python train.py --vocab_size=9493 --norm="layernorm" --tie_embeddings=true --parallel_block=false --init_std_qkv=0.0395 --init_std_o=0.0395 --optimizer="muon_variant" --lr=0.00358 --decay_fraction=0.794
Each number is 128 + 24 x the weight over its row's rms, rounded and kept within 0 to 255. Layers, rows and columns count from 0. Numbers have three digits each. The size before them is the row's rms in percent of the matrix's.

# layer 2 MLP up, 576x160, rms 0.173, rows 264-430, columns 80-119
121:103110146126112145128122123117154133135141115141116169166159123097095159144112090171124163122134148098119081124145092136
101:121102165138142142139161128114138134156143110115190146120086150135160107092124141105139155070140101118142129114173097099
097:115146121146133107117113106201072138135121118133185126150115117125152149138111178063122125096138123121126152119125087096
088:175139149139116141152137108145115132152118165112120149113130154123140145118108099167090100075112125160140155118109123160
105:095155147120131142084134111123149098113128118157137130123118111107170072130146130163095121085159146142114095121131114120
089:156131107154159090143121112127103165149143133200144128137164105138117150150136115139151116108124119146175119114139122117
100:141137108089150119178138143174119125129120144093122159142130122113124132115160142160118109080101090066129086115129167120
097:144144127160159132142116125163135135144111112116130148149188089168110066116108106115126130127162155108128171137106105126
106:144143154114131154124120149099170133149142129141109152144142114119109144100149130137121105080121154100099110131165122126
101:119146159106095123159157132111166124196112117163127130156114093105132118135129132139134179131119075139075144095127126170
086:079123153140125132168154125098131139122127143128132143133145082126153106176115173175116129097100127120089172085141104105
090:118153131147143127135117138101145160172094147128123118152150165174119087137146108156107094102173171142140105151091131112
094:166153134150134118123135164137070133111098162136114104139160072108111142081157140141133145125133138136138107110121169099
126:131131110109106102114136134123126077131178165158100100123117122087156116102114119139103141123156158153190104134095116146
085:142136120110144140142136164119133128129161101123137159119112139111142148109106091098151163146059119128107114122157119114
111:206141113126097092111169117145134099115122154148130162119161103111130111145110128134124126113168089130147127118140118130
089:138105156102147127117118125059164143157135133114124107122175091065155098143111117088101117093098147128120121122135125098
093:087122115160095110122114140163096127145119104124103132087141088127128109109129118158136160139064099151131149129176158102
098:116114154090116134175126128100138078086132080133133135154161085073096116132146148166148141102120121123117152080134124145
098:133162126083130120126119128185141120134129133167120115039112096109130158107117132124087131145100088174102168094120162157
102:105111122111120124118097080130125143163120107095167160122118163165125109166100127111152114140132173154174124147156102107
099:112149125138138095162157125096140122111158176124095144139144152109154123080148146105151122108170083152187137073157129157
089:121132112130142111174128123141137139139086114095117147116094088127092115126096138112126153110106150149138160166128138147
118:137124131095107087077166142146095129095147128113166139122095108128156081152145132114150131138107148088150111125124164098
141:173159101116143104118143148140108123128150160120092073141107131122142103109124108089156135137137094130193151120136156142
096:117088116096139125143126119102120115121186117159128138145143153110107099106097125115128133151103112074134121124125137121
097:151129109095140123134162139143127119122108122089163134149143112116162122153137094190139108130111131117125163136123183135
085:115169135100118118159146157146158168140135136117126124102130068122115170147147150133117159072087145073136082115096142125
087:115124179133137139161123115111129149088110102126167150110144113099141147124110102153156134133120127137114122105167142175
090:119114092124125115135136179150117111128111127114120113105094134116154144117115126124085138124130134158166076109156125127
098:136105137103141145108133177159121143175126106173065152128132132130080131106099141135141119158124114091125141121142140190
107:143147150145126115120150135141087133119104124124160125112166109123132130103125175156118100088097121127129091143166162102
106:126128152200123128092127137175156185127127166086110107109136101140115128157145136121096156108127135112098140117157143127
099:134164135132109135119102095164076119079139139092121126145127140126127129142182093118131101152107117133127158120102112158
091:096149150132119096169142167123119103173105128115136126119151098146130105105123131120147103133083138110097136116129105088
111:104166083111119162176177092133145156100135192129141125131084134142129120088126116166110127104155117075095107124142130183
107:135108125109189082101100128182119149173107105148114162122080116114126113130071106096117093143117111106169119107112158168
089:119105103140146099155147133163135119143132097143094136112158161115141140107123138145130129153144097144129115126130123123
095:116100111082134141116101133155134110138137081109131159136117109102116104101106145107111134143120115136097139116109102138
093:064126145106148130146135150134121158112167131144144117156117099138060097120149158108072156143112142126119137134123139094
094:162102108104124114143171130156095125088129123110127131140142112124109123129102158094176126143100108148168121133135095172
113:166132123125102108074132114115146106112132100080142115159112087138077128143156132080136124110115081104131116093141059152
109:121110090174131142104147144109136186145116146085167120104145134127180117140133146142136137152111140137116103134175126123
084:131118084188106193084174138134151147134123116122141120181103114136179132139165142094121114109130098116119136096141097123
133:115143174138131109115088171181127119126101144092142128159109155153143132102125139099110102120151140104168124118161147173
123:139150135165123134092102098131138117117117137103110094162143127154115121121171135121120140110186149092099122140156110130
090:176164147134117136132173108106164135094144119121105148124101126123103108102149155107157091107123102131117147141146073100
101:113123094120112121131119156155111149115120133101149142133085105117108111127107119196086144104115139096126123090117157137
096:128125134127137110194131150121120137145124106091146111151154123149168126141103159124152116160112133130131110102116152132
101:151094149138126098094121140168108157152160097130136141162111117110111131110143155129131160110102127127126121121136163115
111:150123175167128175156127161119125134079148158119080144151126125119091112149155107111104158106135116064131132133173128156
093:080108149123158159097126130163110108133126131155087128122157099143141107104147122138126118104114135118138096121136131180
095:133115161176107139117148104109138131105124110147147126164104156135114095134166117075125129153143075100120116087114106123
109:123124135078142121126151142119098109088140167147097168172089129111105102097134112121106125131165132107152108102125115151
105:102079151124106176125132144125119109127155133098113125118162148123108119149131114099109114099130150137104178136125104101
104:119123129117106115125116131115128145117122156118147138146116164091151094126134043133129155097088167111130140079128096144
081:143143107117128100179138112153144113134137101115073147115134182145144113118079162107105193108147135112122100120159130164
087:153109065108138102130164109153148131116125147115093134105156098128134115123151188109120134097079121177187095118126129124
119:121161136126119148137162161127157143170123097115090145103114168134122153147133157118131139113104157145151105143138110101
101:086142157093120148123178187167112137145166169124139109132116106148092119134135127143168128112101080094117119143141118134
084:167135112166122141119110136110132130116099126140092138180131096097118185144120115140150150080122133130108160110158116075
088:130164162099111117115136142147138120154121128111140148134178138135157119100130094139159157116142156112159133082171112132
097:150122106147099121141156114139098109125136072150149117116111109126124118123085114102137153134101085117127135145127135133
089:136145107113139167175129105143080150107124137138081096152120152160116149138151119099135186098120134142129127096126125134
094:135174136147147145108101127170100139153113140150094198084166095103146121116094120119119123133141080145115159102100124155
093:159154121112135111151145116110103126155155151099142170158082152130105093122095138120065121108139146148164136093094138108
100:137135113127149110113111162151161122130124142143144135183081125168139088117126136125144102140151131101141125117080169126
096:142150147111123110164124130111098142084144126127132148135067097096126143094139141160143103146149159152132133130124156113
102:141128157168133075088111124160114128126124134133145126154119148111083134130134119146158149134106098123101118116121129130
095:098132135154123146120112152125134158143140113128120192151116117120135082144150163162140131122130116120180083136135116108
101:074112135097148081140148187148156122124123129101131096134136161127119137134123123098136107136117180133164093081154123164
097:117124199146109113131168118153121136142083136112106105136073152118151163128102154109153122087121138111153137139149163132
096:165173122132113072143137137140138122112170159152144142125161136115162118110129120126152115110122124136113148114140140063
096:107121125092134124129118118118173163101126162152150146124154128107176146135094112143127107138117161131105119095124132135
098:098115163128162077092159208121077130126164161141150132158128123131134106117147084104142131142107146096090120158114156116
087:106148162099086095144140150093096143125093124139147157117135094127095090142086155118112131131114141085115142161128158160
104:149118092124159117117113090114110138130083159118147169113125097116120115094125117129127080111149194160089120124138163129
103:172107069121140136160109106121141126083139140134086183146152093135085121156135140124141114143127111133135099100154074126
108:136134109142108155126132140118115125155101148113105129131136093137102148126089111095090111138156136139119148129115135163
108:133072110147170128129079138146124114108131146101135144164140117107131150145131144121136120134129151160094159105170138143
096:134083130105106150103183115141147128101158114123100117110120118123113139140101100092134108149113146100188144122137120147
118:098136120112149172153146107096182134108133174129148144107150165143141135130088134157112119120066113173107140071130100107
093:102112151109121132103101123112121085120151129155124095138089126100120110149137135147141145132160141178173115098117094119
099:119124141101104072124135126116124142145135117129165167150123090135080110122141151155099175077074128118159073146145147155
107:107107149140145124132146103112159151128142172124100104152082134115103146122131111097128104089108110116170137131117148123
102:143111083125104132151110131103153142126118114124114155153119133102182145133108125144149108136120160127120127129118161121
115:126124155146120143162101114109109138143106144099128118150176127162110141163103117167117168163092152150112102136096132156
100:108113116181108101107140127123095113114153188108135153132151072132146118142108127115146121097133094136135139121150151116
090:096178101126128096122133087114135144136104126095120179162116141130114125138159116105155174060092093121130153087154118077
109:060135138113179123139101116141100123151117116157168139112098148084143127161104122141143138123200135105149095118131076086
115:135111106138153121126122103134130138129137131109124105136163114151082145128178120153109101106104095134090142144092140089
096:110140151132127080163182132152122139120180080125120120115091148106148127133085155133094106104146124136109131096087134117
099:145120157173138170143154159128108143173094153122159129171125112135169134153129089121107083082142098125090132159146114132
109:130142106130132140121118109107111141098102103072116161142168114147098091107125102107146124106162121093122134135158120126
096:116119162118111110121129164137142106092119119114099145149127150119118179108135084169160152134119110109136123129164123109
100:105124123153180149140140154122141121125115102133109109123149108137118119106152159112144100105125130094132088107163139142
094:072092159148141131112139102169142116112111139056142107147151125132182164133090138142097120141136138144113122146097162144
105:113133115162128115105141161147136104148087130160135135138146104149118132114139162152108116113167094155126113164143107103
086:157124110127162143121116115115150132111104149121089081110141181115136121173153129097118141133098115179135119167156122102
097:113138116110127114125070116122118133136122122155102141171152148092118122124106128064141126131117116150146164129132115149
108:185116129134056114127090113142126145140102113122124124125161125121143088114105093128151133136147162132104154094117112085
092:132122123119121110153113133160154125109162147110149116096115100094141142118110118150174163083173136108143143169144139151
090:132112108139117095154143161200108172149120117110127133121175153143137146115102122141092133133118129121145087104108151130
093:120100126153148125124124113132139132149108079091099083207131141132128140126141118104157150135133170109170130130123152145
097:114159120115131130108175167159079152141098130144077141136127189124132149093118095154142100104079105096118175153125128086
093:159139099101117100139093143101186101134123129152125097157126168136091131105123114155153116135151136093174090122133152126
094:132162121139143136097109095137123145147115163140110145138168133138104147110139109130136136133126139138127149086058111120
093:117119134171128108147150111137115137156170110146102168133104084104166141111104121127129153155160129148119138114169131106
109:127131118113141159098122138143098106114130136117089153162137159111116114128165152151141102103168116102132132131149149179
091:161130125135161149107120139167187131123150111117103125199168124131094107160092150117145162132134136118110137121110119075
120:136124089124108189140123115134162126117134159074137142156146089077104124146124147158092124121166114135122112122153096137
112:099126158142153142126163140106110090117128119187091138143098153110148123130116143163124091111093147122153133138096124116
098:148132133149159163116113099167094113122173111117054150157125119103134141131163145169124167092145107165127175122143140073
100:127083121093152065129143085136157107120133123123129132172139166141128164118123138119125123106121137126145106134144115182
115:142105093152156119143138153104152178096143106101142137127143097160108129121121133124129111121122090109116105110156108137
098:129150123133151108075133130111141113170116133139092134140171131124136147134128166118155149152098110151114093144186126171
101:101150152131121100117119125108144146100120133127150153102130128129115171157109124121159125125146105132133136108134150126
094:144118114069117097092126140188129129123129174142145146133110140128133099111143152088110155086115150123172137198130148138
092:107080156127073123147159142146105121111126159131107119106150094105139095118109160091101122089101103113072139129135109124
079:146115152178145111140097122142088139103100118147129115159143179110177151148128084123157137158142132152126112106092113107
103:157128121105096099159129118126089151147129119130121119129079145082100118149135133161155077157136135143131165135112112114
094:115187155106121109162129104114143119115144152140146132098116088121157132150126092116161082100131116140179132080164171116
111:109124094133111126148125155120122119128177124096111086143164124104104162102138143150139122105105136126100120088153131112
081:101093094155145095094114117148130126113125077137129092098087136087098079103141142131115147134159132154127128118141164140
111:118130104162156118097112132123117184131109120122126145139144110170111098071097119138147148156127071122172105115111139115
109:168092119099129108120134154146130099132140096082135102168131140143146130138121130153189116145130136145155112121137152110
084:134094129080115120157150154134148082151125138149176142097166140123123143125137137200125124151158156139136095113125099116
097:138112121061178147116176093084104088108098132102117164161138120104119098097157143115112099103112148128085105104102103091
098:077094147141123137177139159134128120118112132110102110119111137163118135101140181143117111160157117140115193106136077112
088:140131105140165121084121133113106158161124124100136117124115115148118095121116132118083130136104098124160142149128166132
091:092120104148120151142169148156119147192065126141149158123116101112132111118158126141135125119147135148138145131106069106
101:137129117128111148151118128117163159182101131106137181126112081141156134140113084110079154149160156149125112100157088129
109:119130085104138085155142115158108144102130147117126132144152147106087092090112097101190101136126132091146158147162159126
087:116146139130137162142137086169118117149159108106119137135113095116140115124145145132118129081173131153122093126127074129
081:116100097099104123100151152084160165110134155124094165103132116111176112147157129105153125099123118136137117159140129100
102:096095132167145149086139151157147120111123134147150116095121103131129147148134181152112109123141139146111127111125110134
097:141108129127167117106142150105101132148119164136086165139112091164167112155155174126137112111122101121127165090150084145
089:149144128136130079135186131158141119123133153115108117129117150150149133098081108124147102083139136135139134075178148113
097:139110152156140116108161160111124120120057093117111173132113109106156133120089109150106111130115124106078174112118160137
088:126084140126128127170122150158111113156130083148127102166164138082116120157117114114123168082150132145137139100119111126
106:124107115142096129170110131095146147134119130127096135162125131124130147098142115142111081109149127157087081106110117144
121:141143109121140133120134147143172141150123161133121153152139178097121088104137173125118102098174162141088139127157130096
120:114136089159152136142114089166141145108128118097116136079138148119149105148120113104126090118142137160109129095170141102
100:151108127086150095120136182162136097138110136155115124132159118126115167161103146143142104135162113112133137140174121153
090:186171108120139141113146105182109173102141121127112127115116100089105125127126138135122154101074130163117152128136116153
086:169112118132122108141099118143058156137094090131082141174086142178150117136108132099102107134111110148140097126157155128
101:090121140123178112140148120108160140146160115119120153137068131107131138116112166120128118070111137126124119152114076153
098:099145114159155107148108111116141154125120140103113126130133112114125134116123093134117136094113136127141120139115148149
089:126137122147080102140143144139161122122140105101063146104173127132141120111146112141087162136122138129108130103144110077
093:143126116130120111135113112129107124128146137152128153122114143111146103139089144137186128102111102136160131110106144103
097:177090138126158142160134142120132194122120091106133149111103130149134146098130081094163127126122140116119142131133105136
111:105113170128107133142132164155129132142146102147123134161135125158108129100119146128113131117157164068119114151110126144
096:093108107150098133168143182132132119138146106093109102153081078108124096105126127114105108114103126163100144185133151100
095:175115099114173118170127191152140151147112133102119152138128136107124110129126117140118131109081160146166114144133106100
096:117119109107129142164116162117133138102121116151151104145118112120132145116103122145137149149157103146138131130174117164
100:135127120171115096170161137117107125133119089121150144154136109110093127126133125101100114096121101060127163154088120111
097:165140122154117150147160132121094161146144131142149105135189124139105139166111138132112108131118127100119104096109113105
081:117139155138133137131148118144150107113159141153095136150170139141124109130117181096135153134193108162136159138140131114
088:120112125110150128107102159167103147136102123115114151087110128148146088150163162136111092105138078108104137133157188101
031:119118115166110117101166120145128148112130148148141104133142153123078105106078134135115169151117116148141159118125120146
111:105135112127122132139208143128159125088148115101168164141099111129101147103143206096124112114107062136116122096122074145
096:136116154150135152179129098163179153116108158125131127129143116139115146166130162170123129094106101101126118148128126118
108:095109094170121120121144102134147144124125150143110141141105106121126118111127121130106092135136132139098095103170165127
093:121148159132158101115153126158164137148098125127107162136155110084144150098134119120137135121160107118133153121118146161
095:110063105095130084136085146098148186157095110131152126115112104116140103134138108137131081104126137130141090116148142170
089:085113122072137162141118151144089132136110125128128156177111148112125137111144105153148170090133105113083163103133140101
098:111073165125104119109084134165145087155096134117133124136122180114099133121146119138118099118124159184122113151108134164
# layer 2 MLP down (transposed), 576x160, rms 0.16, rows 264-430, columns 80-119
122:150100090127112109129154125134126129105129141157126198149147101160107134111109101145139129148136120151089126101166130116
101:120119160134108123111117131131153115123139133145145113120120090157145139149087099119147129122130102104154134122115137152
086:142133126146154161176103175062142149121127092143140110127067146099135145124156118173152128111084104174142103117082130104
089:126146138156125116145094105109117114149125123118167123074147136126095130167146101093146109153121125095189108133178119133
096:099151143159150138105122134184130104096128084110125077158120145136124132138154092125133103099102161087116151115153145134
093:102128111121148164125139099121180105148099100087134117129095128094147146173151142115142107142081116191083168160142120102
104:143156127159149106091127119100129114113126102144131111117126087141081152153123133114133149150158150117112116106125105156
094:122150121145156121119113080141127149118139137128133100151113104117153107098153075180101080078111119134121089118105129127
110:127117154139153135173115125099129117128078164136138136127138086167173100144119119134093147105122145152104139140112075171
106:131121100097153108136099102171133116147104144159108124092120120176126146126071163144168119089134133144132171090096113167
080:107115150186097113124113081116155081078131156132114149169138136126098138116130147153112133113125133136133069120114128164
082:114159131137144097124095122149133161157103109113126142177086140111148089100133137115123116113144104099109106107116133132
087:125121109193167130133152108163152122148135079116153090081110104134154126080118181093140123128118114081133108150104140142
121:123111139145116126129116114113117090146145117121106132116124079113074088112175126141146118101114174148141138117132153138
072:138138121133166119123110151107128176120140143160151167156161125127096105150115103119106120142144119172093165131077129144
111:166064153082122098089146138142115124142094146119120126141109082148087099125139121147168123136172105118129153145110138150
080:170120103144160161156132136100124142132120156089156121092127112125112130172116105117104126151155150166136096166082132127
093:161169128128162130094158137143108126124121116168141123116062158113113122116154107128117110125105132127101114097116140141
091:168145151159108094129113122139162145141097120116156145149118121154160111096136126165141118123168120121119131100153143142
111:103126103116129140140145148157157127114083187125111162115131110125131163114157135135143138153122131120115137099140158150
109:115104107118134137157123104155106071109123091108163148117118118118131126176139153113104139110156142135131146130183111101
095:132105122100111114142137086138137134136169117128131121116154105155147111110110130145116088170147163119179115088101143162
086:139147168151139136102110162135120173141106103118155129163192120131122173148139137126090101138190102120145115118135142135
110:145130116137172171175134150049123107155164162144147127134109126083125122131140145108088106106173153156115134132063189073
141:124063139127115097090144112149149104140162097145140163099136165135091113112117112132108112149116149156128131129115123155
096:135136097133125113106114129074125164118139115156144089131147132096102161147157144095116152136130152119101106120111164066
100:165147126126141115106111148145148136117167136070137119182118092124137162085114169165161124169168123165118107144141135175
080:116151125136129143114165175153149125104108117152103154098181109148122130116147101114115113121144095152144118109118103135
094:147134137140135163123067186100153109066127154132146126100174128145128155137098120149171135109110104115078101128143125159
082:108164181142117073099124159096107075099094097151135137121130120141125154114116127142127126143137073136125102129112154178
090:149122110146143125113116058104113143148161114086129135172146129119163152164130155088142113086118078126102116138118151119
112:133080153158156112090121100138130134047128149155111135136145146184130155123072118120139116137104136102157103119147141126
098:098141111108146161090122102105101102136112162111135084114136078099119135163178100154106101124148120124139143136124110133
101:142126141121105100115163117143115127124150118129132189115099149123078105164132127115126111122135113178123129143151109156
084:189136141115167119112130108133134129123146097105133110139084139108128155144102090107130166127183129153150154139127122131
116:138112123094135154119155119164119134111128100101107124135116102155109158153112143121107119136120127093114110162109093117
117:140087119131135154103122114121110151146118147116120100126104100148130132165125162142129133130132125141158108142125086106
080:134097133080123167110151155104138114123126177154121147110125142136109146111103121124146136092141135173128096155120109127
105:143142128127109110145145114151104128146098116145141146133160153091123139104109139085094105101155116157171122139119101101
085:098145132120150129151092108108129067107132137114135100111119087132168120115121139127126083157177119124134115176130123112
099:144117131088101117147125068133127113127137125121137125113133139128140121134136177159092116118201073136135116095155141154
118:132106091127149085124134135162123134103076123149092169116110123122139130092166113149132141161122122146168125155102130113
109:133155168107135115137185148187117111152101131077113106133165146157176159092118086131117147120091133103164108158117109181
081:144156154121104121132106130167163154136125149133137142121110162104134158175119099089133098083129119132124114100088125157
145:071111156119132091135119131126117187117128092111090138134128116138106138151087137114160174153093142111089073108119147166
120:122117136120114162160109078094138134163150140112144128074186143155138172158135135126141117138152120101184133111146089133
092:105142120157107137147129187120119113132145169154116162148129146126153120108154134139073092131128146134105151126123141124
106:141104130127078080126088140119133142128138098144184163119113142090137089132120073134105131114210161170106161123120151139
094:101166151115153169111095121163128150106094101114143127174121101115135121097089151103141080135126106099116138100110140125
084:118172109138119088146119116090144142133124098112092128128128157126165144109117111128128132132106137155116121093170151107
108:137139089152136133124100124116130148135148153142144130111178135132149105176140134162063128140142150112070109116130127143
092:130130104139168118143146132089128146149183136108124068125159064160116113122110104112128131180116125102125169120156087117
103:137131138135144145144105152112151175129129113128164173088139136099124097123098099142150154076126149115103103139133112112
102:122156154158146141168123118144146110110126133135172155143104135135159116178122121141136156133092130112101118168107101084
107:135129155120149104114112158124103146148085115121110091113107130146109099149166091152136099109142175123172135121114165102
093:166148131098134113113136132118166137106097107121153170118086156127061099135140140120124141109084102149136101148121107171
093:074114131101099165142149132105101115138155137156132123147143124099111176131137136151113106141140131132088103068157119095
084:103133108073133139185127141104149122171131123154117143157083110089130095119110126155112108139139090144121145145116093144
125:148122111087127115145136148130125117156103131123092141155133132162100132135139093130142155129111135128168126113133124136
089:121178096161122140135129149149141142125149108117144150118136136176141075133103116103124102142102135110147140073081118169
085:107122149138099119082135117143108150166133143186122137120137079093099166098134116111148099135156132123111100115142131132
098:105134144142119134104122114124127181124174135126143133074111118093105128132143110183156146121087132140111173123141141148
084:142140152142074146148154159149142098126118113136140139153124142150135112141143082118138109090132130132135141103107205093
085:138122115132116136116094166090150108138073097137148179124141120116154119111101172098138111088073116153120102145139131127
085:103106145138167135106126108133120120145131124108085138190113122135165098120191114122115151142148141084099142123160110125
087:101131100135157133137082125083083125126095136139153102120121119131131130120158131143121082103139100147116106123107149127
094:109097109145121095108132117137126108157140098132119136124139098146132092129128146156131128140085130155142085091108133149
099:111097128147090138154137100089117128131131152109161108090129071135128134158169094141121135101152138116164061141129116169
113:184122159122151129078114137135143129139093106035156140104137114149136059154107128098160126136100143130098140134106129151
091:112100142102124176165114127118123055153117189118147096166083118130155164105167134121107135144165114133095127114178145076
101:119113119127077139114102168118053058158114132139123140111141108089121103124081141134125130153165138132127132160123126119
101:126115134196138175135121109112137112170121216127144137125134143133140107088109156121122156123098098136122143108131197118
091:131135092135141153134085136118140113144132097115084131114087125132081061107119170133125140116107097127131124127112139123
108:123110128127113142135117170118114187114112140160155122130167134133092112125118153192156132164151162157085159128102104151
086:112139161124130187148113115101139111125126125111164132101167168135153134149141135147154153103138136134107111180110169116
080:142164078154056157121138086145104113080088162131128139149182137117120111155126153107123109108116105125117178097159154084
103:109152153159110087125139148165117113169126134149129107155149187134114123126095152081134151145097149093109143110148131155
114:083138100121132105115132125202121142117184171142165111135133142127105139158095131106169160160148148142093117184147134117
094:137052115135147122065145151135163105107186172132108116153095110168178165091101147135172110128126104083129131109134137137
108:126138129117131127107098124168120118136114129105135127158139113138105104129142117153123118126096144100175135102090170140
077:117132101166137131166111106107119120153149098099140133161140110165113103155110137116081111116112140126098120071175127140
115:129149109146136132139081122143127136121106092108123145149086121122129105149126066129131127175127124162131127151076134088
080:112134143165164145177093120128126141135132130119108143136140146171102145130130127126096121089138128132103112137115152119
098:091114128137143134155127108157132066114105135136103139174105179126135126122113134114133133138113146108105106084122107140
114:168145122132115124087122154154100145106120120120095184164151136106127129129121167121169139095145124125145115164136149098
098:082105142140149095088128158135132112123168099158177116122134138122118088134155136121124110135129162130163126116116149112
108:161153103108167110123147136138117123127108125141086114156144099126111136160133138158133136120169117108110119130110169124
107:155188128124151117137153197148111104159117115101110136155123160102126127124149100130169125123097137131167107151136127119
092:136120153148113144137162139158139124141117134148146121092069124080166135104134121108152095130151168121126106126146125109
099:080108157143112145121126112137123102139156169140109149134122113134132131138108151062138135154172139150153108122144105116
112:143132169168133162095105136113095135139156141168144098109135146078144120111150108115105110177135093136155122093107117150
089:135129123106119134114078117135085094138141107120114103123126125121156115104166154123182130150113128084165119166143138139
106:175142132151096153119123113133101118107119170145129155118130113138158127147102084140101097123148127143084106128155119117
116:157108150136169099115120115143110128129107141127113180124093152134158140127090141116097118172080152122125175106082142121
093:113085111165153133134134154154121146109094095107164121139128150141127174151147150134129091173101122138139129160113093130
105:118126084138159154135145121123117118157109116157116101108140135150105107108148124157139099124110172161079152158116140153
104:163159084113128127117135119102123150108096136113139141112135142161122067122162123107102101106098139118113133092158125130
098:100106164167086137126142112136135133131132100144134130077166158130156128131091155138152149165182115135098158136087150113
076:074112113143148135114130117061148102123114100123156162155141108076078132110141156133117119118091159086080088143125097124
095:122154131126139156119103138143155115091097162139078131135124147132138118107104132122140127139170146180156147160080128144
105:160139184161147084091077099122116093074147117144138083157114158132173103150143110118131154123089122116127172117123144091
085:179164120139137109120147106138126148121132152121089205073133132158107137113126140136162125162139126102127129103098120131
083:140127049124131139142063109127132094074159141141106118106120121149138115138127166158124128123161114133135102134098147167
094:135150070127138167132131142109151144153127133096110102147128095097116159119124111103116131122121080130137106155138128123
088:145145138121107150123135154148101139147122136096130109121146148103155093096121158137154140134123100071074122090078133095
083:149135139107070124124160082117093134119146138130144128112127128171094139113127095119109189129115157157129125116117111141
094:128149152119138143145165111146142157064117113162140127088156144124134126132164117124136131150100139140105121111120160146
085:137167113090107120096105134151134126149120128161164136146142144170079142159139161156115118086152120122159109090149130130
111:112136190122128163137119083130113115104121117087119161118139064128141162122092168063135154124130137129120123155153154093
096:097099123106070106123128150125091109127179121153153164108129124147103112105146089077144062158121112116129145104165143107
113:153112095115126146077140123120106150086146146128138107111135148135136108134090122170078100096161143150134127116125162146
112:139125176138163091128128152153138113147079145159110111112125140144116112125106111095125108181086098153142101144083150100
100:123163105134152128110122100120126130142158124111131092145153102112128141116123143149107143124161107174097104113078121144
111:138090116106120156089154158142105125101082186111128140120128078118106124150147114090130125159122121119148143170137148121
125:150089103116113124103134146096154148128133085108167129098101130134109079108112146103102108124100137117078141118129125131
100:128158152151092153170125111121115118146129090111125137143118087103131108129112099125126129159099142100142164130108082149
099:143169146098142153077125133083117122121123132119119148111116136147128112163084155113179151120146136128113104152123161161
100:122157109110112149140119120148120126144119179133150148152109146120118117114123090142115155143084135109131113124138107134
094:116178119104118145186159114110149134147109147151086069103093126160108140158126105155110143167116160171125114190105140095
056:152134121147095144095134146085182121126147094122125163085099142098127159102098154098133097084112138096093111145129089103
104:110143127122089133128157155083157146106112158135109122145094144156115117126146149103144132193144126124168165131104120107
085:179150113150109110115137123130098113144151122118116148114176095158143122127118166119153140125175111146124092149153135132
113:134162136107157135133122106107113128101133135108089073153135161139093152173129120116156117117098188089107145123106129111
086:118143126123174130116125122183116136108146131144098154128131125144155111108133145140103126133096128076154114135106117093
113:163180110178120131116122156134135177113086154085122142135130125092165152112117159135116120115143121132119129089114115133
106:131134161108138117123162095195104131138089130122144123175122101147176110154107131160169123126182139081122097088141127141
089:121113112164134115108121147185106115149136155134125160109129156117120144137086150150141126128151167138101108130144097122
090:119105154153122133118178106191145113134149155104090137110169173118140091148142106136126158163129139175126128131119103135
091:140131136122134117100151120141087154120101143117153130152118122104096163153126120127154140109118123111166138157073137183
085:164135112119111087143090136139136096145133101141134140150114102142180089066094172123098092130120150158146132112165043118
092:149165097103119127144133132081122061125156128122122137126131186171165097138148167149140139135106156118120132144084106132
099:105104153114137129120168127128113092097122132124132133140109144144062129114117118089157079117127105143124135151153087130
115:112124151180157098119105137117135097109110132113136136117179110099117118093105140113106124091164144118137127130140133111
098:108143131127100099120107116089133117091154140162120146119135171114132112134136139134114158111125136124129146121145146148
087:155162134149135188138123078176156188117116118102141103118117157109141129120148113102146147108114140135141122103123135136
103:135177159097164161126150102115117126136094145076145138132159118139102119101132106096168116128154110112123141150133116115
094:100113166113144102149169130121156109118102160103144132143151158157138122109144098094174162094141094149095136139172109114
092:125111160152130102106156200118092128125086121112124124093101113116123141144166123100122102098122119179133148175117094143
098:159131158180121105152112118160134161105155166136115084172147132108109143138083138112146090164106134162155135110095115119
092:149104106078161106136124116121145144107121129149153131141171155177113112124176158100120156133140132120135116095126100146
107:131123147139108085106137138117102125131128182134114126124123129117120100117111105186104104155162104158118095160118148171
119:136110125157135124105138168129134134141125122131127112148137142112147098128142145129133126146131126139131105103132133133
126:083131071131179161154078122129147155140138091101123160083149135130083143171124117100135143113113147145113137126111163152
105:121102125123116123114142152128109097121155136113138106116138147130109165117133135113123125156162174100143160122119128156
086:091150120144089153147150121137134170095128126179107096126133174125118141123146141107109172123110187094095094107166142128
085:184130121101163168111127144117118108125115129118143117104160146156185139181132109084097130162163116138111078141122108093
106:123133083114089134144102093106176130155162122185125157109155109133120103114108137163114154116174094122158111145126151121
100:120122103121163128124126100159144107116116155107130091175094116144188090147108174128146112161117087122108110141165099086
086:149180134089132112123135088125144126100151115136151107117112146145156097080115134138183121073106132066111094094149171127
082:126136145105147125093125112161111113108127142140161108151131157134107077111144152120107166139141084075117126117172151135
092:089110163161131149111123094119101131080136155105170149104150165166130140159144125141136177080066094152124128123103125116
113:128101143155157139119149091151127106086106115120149154078162117156108090156098150136138134140116098143164056143127084161
096:104108131139141122109165114113086130133127123136152114130162136154127106069169114137120126135100091133154115096098143093
104:102120111120114133150125137132105116135127093090164145154111160067140129133104114130115161177100157134138107119142072136
082:110101198150142085153164075193155117152150113134155141096134144140146099105147154126121133097126132122106122122127111114
098:083164103138113130090160144161121159156127069118170106100123113111083111110114139168128134141178118131119134116115136120
093:098163172128117150141144101159117133177137155113159129135130142122137143134113134115140103114117118131157113116133101129
070:103119116134155150142149111102135109108125135091144141133114146116156140115108174139128095140096130115095137082138134096
090:134151121126138159132148156149111153118089085135141147133129117121132145100113152138131136117147086136112133109122081148
039:133114129138091121120101141145131132128109131094100160148131104126172146060176099116115112119163126135110144112145120103
121:152142124167082101095140144117146148097138111128182180133136150103140139133125151140133133111087132149065084069139099144
093:123124117109150146134100140134149117116113214134123164110160123133093133173110147124143116123155126120112112157145133129
112:156131127126131159071132129130095140115139058109110156102107123110103101136143125103125129124133120160113133144088138162
093:150175102128144092146092103121169127118117135120101125091121108118108156158159136160119101126153133117156094122091118112
092:153149134138099140104128081172120162102111127087124114149137152124086159157110159148137193157140134143146130161165115094
084:130105136149103136118128136100152157116138154161136131142088129124101135183117151124131126116117157108135129151143108094
098:146161145106156147123107121148068138130143137092138158120170097151113127101133134160142134110160141127130107120117097135